Part of a small language model's weights.
Size: 10 layers, MLP 896 GELU.
Architecture: LayerNorm after each residual sum, learned positions, biases, tied embeddings.
Training: a variant of Muon for these matrices, 12616 steps.
Each number is 128 + 24 x the weight over its row's rms, rounded and kept within 0 to 255. Layers, rows and columns count from 0. Numbers have three digits each. The size before them is the row's rms in percent of the matrix's.

# down: layer 5 MLP down (transposed), 896x224, rms 0.0213, rows 478-505, columns 112-223
# up: layer 5 MLP up, 896x224, rms 0.0455, rows 479-506, columns 112-223
down478 090:121132149108112127103133153119151126140102112152079187132160110164150113123126083086159093107143150118120144137086132132184138135138121144163182092112120135180164134155152125127158110137153090152115111158142130113111135146160167129129156138127152119131086120119080148136113126090141106115103133133162125126090086137141141106147154131165
up479 109:098110121102134116092106090103149127081112117123105138128149120148117130134134136096121108147126142122159148145123111126149100110148127149137162132089165146140132105092111137124103114168130134128141141145148133116131155121125119174167148096158086166152167115179113149096171147149123104137154162103096131132112057100159125132087113146148
down479 102:094128100117145114092131111102120134121175131089187131141131100105136119151080147137106151129131070099139138138158139118099122123140133157091140078150174129156130142148105128086130124152082083099100110118145174081138131127117148179120156102116107124122143105107122090128117179139093115095164137108113177155147156134141139158123135107089
up480 114:128125102142146136135125095119204134101061142053117115138125152134120157143120156154183127197124135117129115161138127122124143137160135185124134128084113116095138151129152139141080114082136112179120111113156129104119130123119095166120138136095106134101153147108133108071171097106152119151158109128137123103103098112099131130107155133166
down480 112:111111109106114132098113137109128144134136152121135143116127114112156130164174142157133075120146154119099133160128139136117114137153100124132109074127126187111136151141094137103090112184118115125104085107117176177154117144092143183137148137117110140134149112120124141100088197153134121153126126075113145160133113123109123143101134124139
up481 106:131139122109116101104110147109144136150171123150088132151118110112116158083118154108172148152149092128113120115149131145156094097118119181154129141100126169142110154134154153124122153153152157099132145123090140113104114153122128118111105159133131109065130105111162144086139096161115134121145163126142128147122120122133113128147100073072
down481 096:107140091148120174065160153123145111107195122111125140134157103081157130104153158149150105115157171099082128120096131142124138152136139109149087113136125113114136147137135077124158131142144128089131162139133133145104144101084116146170143123096131149131150150124134161137094125118164096131145092073121139076131136118142123096142118096098
up482 102:121121123096162137127157156104104140144117152113141145140137102101125089142141143088138118161109139158129136077128154120124150137096112116085131121119068162133136132116116125122129178130126124168111147087133128138123134174083145153108132113059136153119045116098145160124162146122118120117098142113131134149124135140080126143131142117121
down482 112:099149152105131101133136171137122107128137143077119058109145126155133118134110133139092149129152106105099133155110174127161123145144115150120183127099138142151128145131084120161094132109106125126111082097119123123159148136127124124099150126133093141106106180057146149156106102153170077169134120155094137140151122110103142164156117109110
up483 086:145131129123160142116118135167121119119120094085095132139111078103154123116159177147134131112124085130134139176114104158157122143107118089114136127118129094136102080130153111180124113126119187148161116120170090122091115142102137092129188146130102151129108110114107137145113123110131121106115181128116123127187174111129169113126168108123
down483 082:122104117119151106168138118151107088101147087142156129142120075123146122128154114119129148144080125088113142128111139107145124149139154180130123106150118133154139155147094184143139085109119136122102132098111144110124129130108109140121138110115131144128146105141114138118158119135124133176068134112135067128114139146175137152127132136139
up484 111:159144108151162134148140111149148090147117146137124083128101127156135116160131130137128120088099164108105139111103169137128110146122109171122119111153138120126129134169124141134107118165084117151131131093136116074104120126078111187157119105140135140154143100110141127134098107156133129126156107119103104116097102163122144140088121078117
down484 127:112150127168127105156085142101150149128127137140201119121126169146110118123092151169140162108101121146116119171171075167112170142095121137115095113130109141121136179108099089105140140132128118142111136181117122104171107175106118149151106121144095120146164096115093129150108195142127130125129120135096141128121112116089154136109087096108
up485 100:150116113115114082125141120112110144121189134115113152137109178140093112091134106145110070135113099145125136133109129144155137152169176159165140124139144116150083117132108146111113106171117134112144129133100113163149107085114127128137136143105153144116123083130140119120090165141123094128136152123172160135136127102158125123134135124119
down485 107:122131125143123126147115073102127116097169077164101156131115133156120140125138114080127121117143107117098115084163090110102142101097126166130192116184092169124154142144122075112148082131110097123124156131121141149132138151139152105107167135115133158133113134158166128153123146103162103132134154163105128133127129122111113159169178158139
up486 105:124131096148132138121099155123117149139140151134104155111120074118093121153091108116127116150148095155117109144130147143138132117090128115124120153105141136114124146127125122145137155133133106127158121119121117126155064144108127144089149118160142126131055122138152143128138144153161109165108133087112146089130186170104165087140118073132
down486 108:108140155145124120156109124120109118144154123124103102157126181125140123095114122140132127147131150169112118131114125142144135111106129085121131122141131136086131112144124110148129157105135165077136126094111118106099115081114122125145073092133154132131093105119124161080140199131182093153134171146113136068160141117139137094132148076123
up487 104:129167135136151123121173166120130142112120168142118105085130125118108112133146114118136128134119162105128128142116154151112120156159148188105144126151144112098122167144105119169090126132128144206125087139126132152117196142102144137106199130137118125073090171113157143107175120115139094128103094089126081176109149152113117102150137116119
down487 110:113174158134139119143168117134132117116111168129161123150125137125098115160097156103123105163131101109147109183118158137109132123128139114068159122129132168111134090114115163114151178143139173177126104138084131128130135171161136097124141152081130158120067121096141124141101122076070122137127131120117141123100128126138113140186135130120
up488 102:135084146157149106125134107109178149085142162162123128118094142133176100110099126159110148136144147124178134125092114137126137119118145123112077130157095112136111154088095137127155146113110154165097161137132081111135117168097108148151095101095169150131048140139138138161112129123135141110134105105138155119099173127129109124105117131135
down488 121:097114128144114080126119169099089148169139086133134118113157132115132107107154091144144166136119121145110185091127166100102152105119103129132150111163155120141111110123198157158150135091140127123148111130058172168119141134148113125117159143136081101088132137134150148161120072116137124140133151097140148131128122120111084190136145123148
up489 103:108147115163156135168125135144108124177134095122137112099138127099114113131135150146139111121102130122159148133107115136131107111101128138085134121091149118105106095141146127131099125116106152157124106170116100031097149127160119181120137107088146136105128148122144084130143121162142148147140144124128161113129122150129135155124120124121
down489 101:137117130139118136110108140149141108106123174139111133129098126169096093152127136122130140099150152151164139134119162127100115080107114146115143071108137114137101133138141155105113149090084099123140145117117142077131099111130145181137131143130116149126125076091147087126127150124131151210143056104111108123113111153124136147175103151096
up490 108:123119159111132123170172126137126165128160112131109169159128145160201103135120114160119134081153090123127129104143149126111148118119066071116089134158125149134161117113122132093171110121135092117127112145139151152111124138135108137149120122067123123082131158158152126141145114115105136153163134138132144104121110116108160136132130114153
down490 115:156146149167095132129095111151168146122121126113106110101096139133139120086150110166148155151150135096127104156109110152118121106144168121157131115146109139103121156139144120095094108148085171138139105113142109137142176086130111142093128112146105132107161139103147086124139103103121100114157127112159082086162088126142144082162152147119
up491 103:136168129107083120138093137122158107096159158115146171115168125112085155099169076188113132146139117122129123112128146107116114111110132080132142146156142106094144127127085146113151140108149117103120141132145111078070123183189094102125090151084119145154154104145120145138110123105102121140145164084153134126129133147190117146142142149079
down491 093:121153119137124120172147120128176119159104164123132122114137150153151085130152096109132134128149096120172100123124163100117122096129102146136127121081115111164104142163145109138165127124148135175114138100140089156147129104149068124111129122123136106120114148155131151149112103139102111133114157099163150105130108165145101099154141148140
up492 100:152131132170107102146112142126137131155132117117140111123115085095088097129147143150124099075127115102170140135132116189105148159088136157072105148151110130179161143111130114135112144141139111160126096138176144095179125138108138137131144106107120115122104123128105146118135121120120128130145138123108064104123150148147111136095136125131
down492 090:106159126136123108120122139118064158117145160114150129149132130148086103101123102144144169122155110134123127150142174120148155118095116119040120102088129108162153070110090172134146172124132144161166166153153145138133119152123119153128112123132121116128095120137139112155129149148110112165157078137105132109125164159145101145134069109103
up493 100:149067115140151081143133093133145161140147144070138167127130114123100128118116117165119114099123120116101120095123101117118140117130100132121117106172125137134108125109148136157092104162143132133117131147121111120134129117120127149133131108098111133135109108118135097153126156082144112130105169133130105067128137133125164146152108149118
down493 101:132109105087162116162106156116129148157148115118116136099102113148129157120132138093140144139132124109105087157123126093096102149121131128123138131162118131139090117178161104110167159089116166108118123110133143167155146110138131128176125144146112146125119148151143099121126098141116142166099143115123091166151144138120110121099154164137
up494 102:151093121097135116115122126093138149102145089119115130134123138124177145128119118112169136159112147145119125078122147184130086094130138175116103133103120162125105128160121132101181153125136135132113123141112135099139128079162071134116097114137117123118115169120140149166080117174155097136165144119130067152124119142109111176130155160126
down494 087:114108155142108130116087143076174108098141160121109160147149099077119149137131114123114145116126117096108121101140149130176090137154157134160136131141150142153109159138080121098107106135163115109109106110114181109198145131144108160129136156163144148095138150144142123146117135130112100118165128110156125115113112127150134120123137138111
up495 107:135144098132129125151114137109088126110106079149129138150106118115134161140132103154125119125125126150118135106121108070064150107127153095150125069079172104121156153122094142101144095177166095098130149154133126056161109085162062157104165170118118099121168127107172095142113157133159126139138145152105113123132126132103163159126105108098
down495 110:085165123103158099128115125134132134164145102113137148149111080130108138117123102123122124103124135156120108157108142118106099148082127162133139125134107128156098125113156131117102132183119149109159163116131172126116170101118120124138086172128126125116170103080076141124136132113129115110118141150130127108122149122127124135082120125110
up496 097:135138136088114117141131134097168126111154104099129109121111133159103144124128113120122137113079106174124140113128141099102167110079145109134136150119117120144130119146133129123149054115150100154142142115148102154143120143130138105140165111099090069139145127137101136117117120115123132107159114106121167155136164150120112152137124113135
down496 078:129105110179141126152126158133121147151126137158133150117130124093138115117096159150117094121096167126135090177139095127084150103159133130111123183125120097171111117127122114139158109130111106146121128149144137162190125131137121112124124138124096118127123156104162140117112146091126133111109140134093116083127145129128104075122128152148
up497 107:109130120142144107110125155127108171126093119131133130113137117178087123164118137163159116119130111132114122115167132128125080135135146133087107118104143114117121121137141109131092135142105103131095131170188098077121156122104130178110135177161111097159135150099118088084158149102121148103135164096117096133111149161124152137119156088123
down497 114:121136124086164106049133089145078133143128165115144139136106142144119136139118127145142176106145139104110135099103130161122092075127108153071112072108121130111141135124161155123090136099108122155147144097151100116104127140144124126144167125117136161129107122120082157163151089108122142113142112138143176109114160175108134105139118107115
up498 081:086144123141153162127110110141137121094103126130132152144105103160127099144166109112118114123102138126102153153129106162136146125182165135145145127089110152106136138137103146109119124120136107150149135145131168152083126132138182135127105131128118121118148109106124150108110150097112150128101062106133129114134148115146124134136127076123
down498 081:143077112154123131140096134130122123138111144156131150087129148148148127067121111132108128126140082145163119127166092156119142119160168175111129128127101124081137146171144106192113144131105148118110111134153104128122110153107149133123099100115141105140131122141103083185107176126110139115108090115142088116121093107134119104138125099122
up499 090:121161119127122165129129119095151136166143065131157133136138115092150113132127148154123100095151144119094111134139141092090142083166147159091151166102140158133166140155143100133121144161111155100133061108103129090127133087114127139128140174155112181149129113112124116156163120133106173114121108118138092154119115113139122146181165128076
down499 087:146125105123140113083160115101119123140106156143128125124156123083146136144103158127108122124109090160097130165097091095113104124123120143116110150131122130117188117140121086154135152141126102097142111142156113071134136130094124163114192152099135165162145155144118096133106192114119120083152102121091113151145110160128122081150100117157
up500 105:085086163124084092122131148135080163185123152116112119137128124104108150102159133126104132118153115176095091138157133101130118169123134123114158140122110159119124183134129117137149132142127146118094105109114152076130095186112137158138143165075115140127134126098135115127176092144150123119135121174126093152090109124109129148109110108139
down500 098:162156147124100108109141109146112096118132111133128125126121110150115157092142118106150110094138078086115147130129133101134141159138127113127119119109098134133162136123088095109163139163137125124125136140138082132114152104140120105142067126125120106142190111161101118138137150130126116143150189154126131166141149084146138142126105127120
up501 087:108129123105160143153161122156115140158113154104186136128106132096140108088099148099132149157111109104070101112094155101118144132140095133087161109139181177158129173121121095135123125125115124183143128105103172137112127137152147122120127134148099135129163151146149093081106106126133166132070128089165113124117128135158118121124098148109
down501 093:141119102136129152124119103146160099111186154151176137138087170148143138098104117112151110087125097131077082143086109125135120143113135122115118125126115152142148126142104152120147135124109126133075140121141116129085096083109158138096112100158121121151143161151130143120149106183169132102068144122103121111150162129185143174126120115123
up502 107:161123125137133088110138133135182126137126118184113139132132144144127138108142081150111142140130136160089105094118122136130124117152116180127117137111132199142133128152099124144146120150112130131097122192140119107129092116136078105125127155090114135123136126123152116204092125097122145122121122126137136105126110148133102092141102142154
down502 131:153163102120083141128112132177140117135127096135129114149118102097147155116132109130098148090102146121125164106133133127058109167168090124131088108090100148097120166145068113123125114142139108126122172122110113125143173121128113087101120141120180157117123155122157152188106142142102160154114133154118152157127084144148083130113128085132
up503 113:137125144140101142128126142143168132146137113156128149104146159095101162119139112174112133125100107156124117111115116114126107108115089081156154132110135084120199161125110084121111091143128144163113147167104146110132119082107051140109115133063119123097145137083163139194139157104144158129124162165154133095127094147132138110102138136136
down503 117:125158130149178122131120121140103150109098136129134189119123128145143125133114123160123086078148088145124124110154130154089127134138101151089082130125115129154132120105140081081105093148168119132116166137148120112124155081119141160084122154116102170086114133136146111095162147095114117147112145158123126141186143110156135111102136171112
up504 101:086097144120136102099134140125126112102077121099148125133109151131128092130123134156189094100083097133133146125097113165136150126140077113150161151073133098145130149139117130106130105140120118074120153172098145119157138102165111165128124102097139101177193129134141090127142153154156132128158111175121129135110119117137132112160139162103
down504 095:161139125106128146152089071128163058063062116128127154152141119101139103149119161160125112117140150104156146149103105114115074135100116147146108101128125124121153131133090133115115115158139112153112126154157144102156107187149133141109134093084160145105128135129189123112136125131121132167137101131157097161111119138174158157132135147136
up505 113:123108117137139123132080136151095094139132162133116153118106124123093156146086139125159138160126121127104155132107133155147098077153162110153120113132122141144159132139148154153157079127141158108111147106171086135093126100135121109166124108104136135119179120107081155146128120146153126160090124092115104111120148139116115139117089115117
down505 126:141122097135158125131114112077145135143129142114117101113138142100109140099174100082135137146134154116084130116113146130166130134101129106155103105133105171106096124160113152112122106119147144158160132128113105121183137096093114111144136116118160131160188158106123090151152095165127126073207127189166127114097132143187147135127130137150
up506 117:071157121140090124116134111125126152150142143129114123148116149128100170157151138102148100121118130134131118122109115127111103166083141131087149116158103163124118142119150131113130096132093121149084170103135190124090117137128099131097130161158107122066154139126157128155175123122138127098162087081122118119109179134130089125129112115149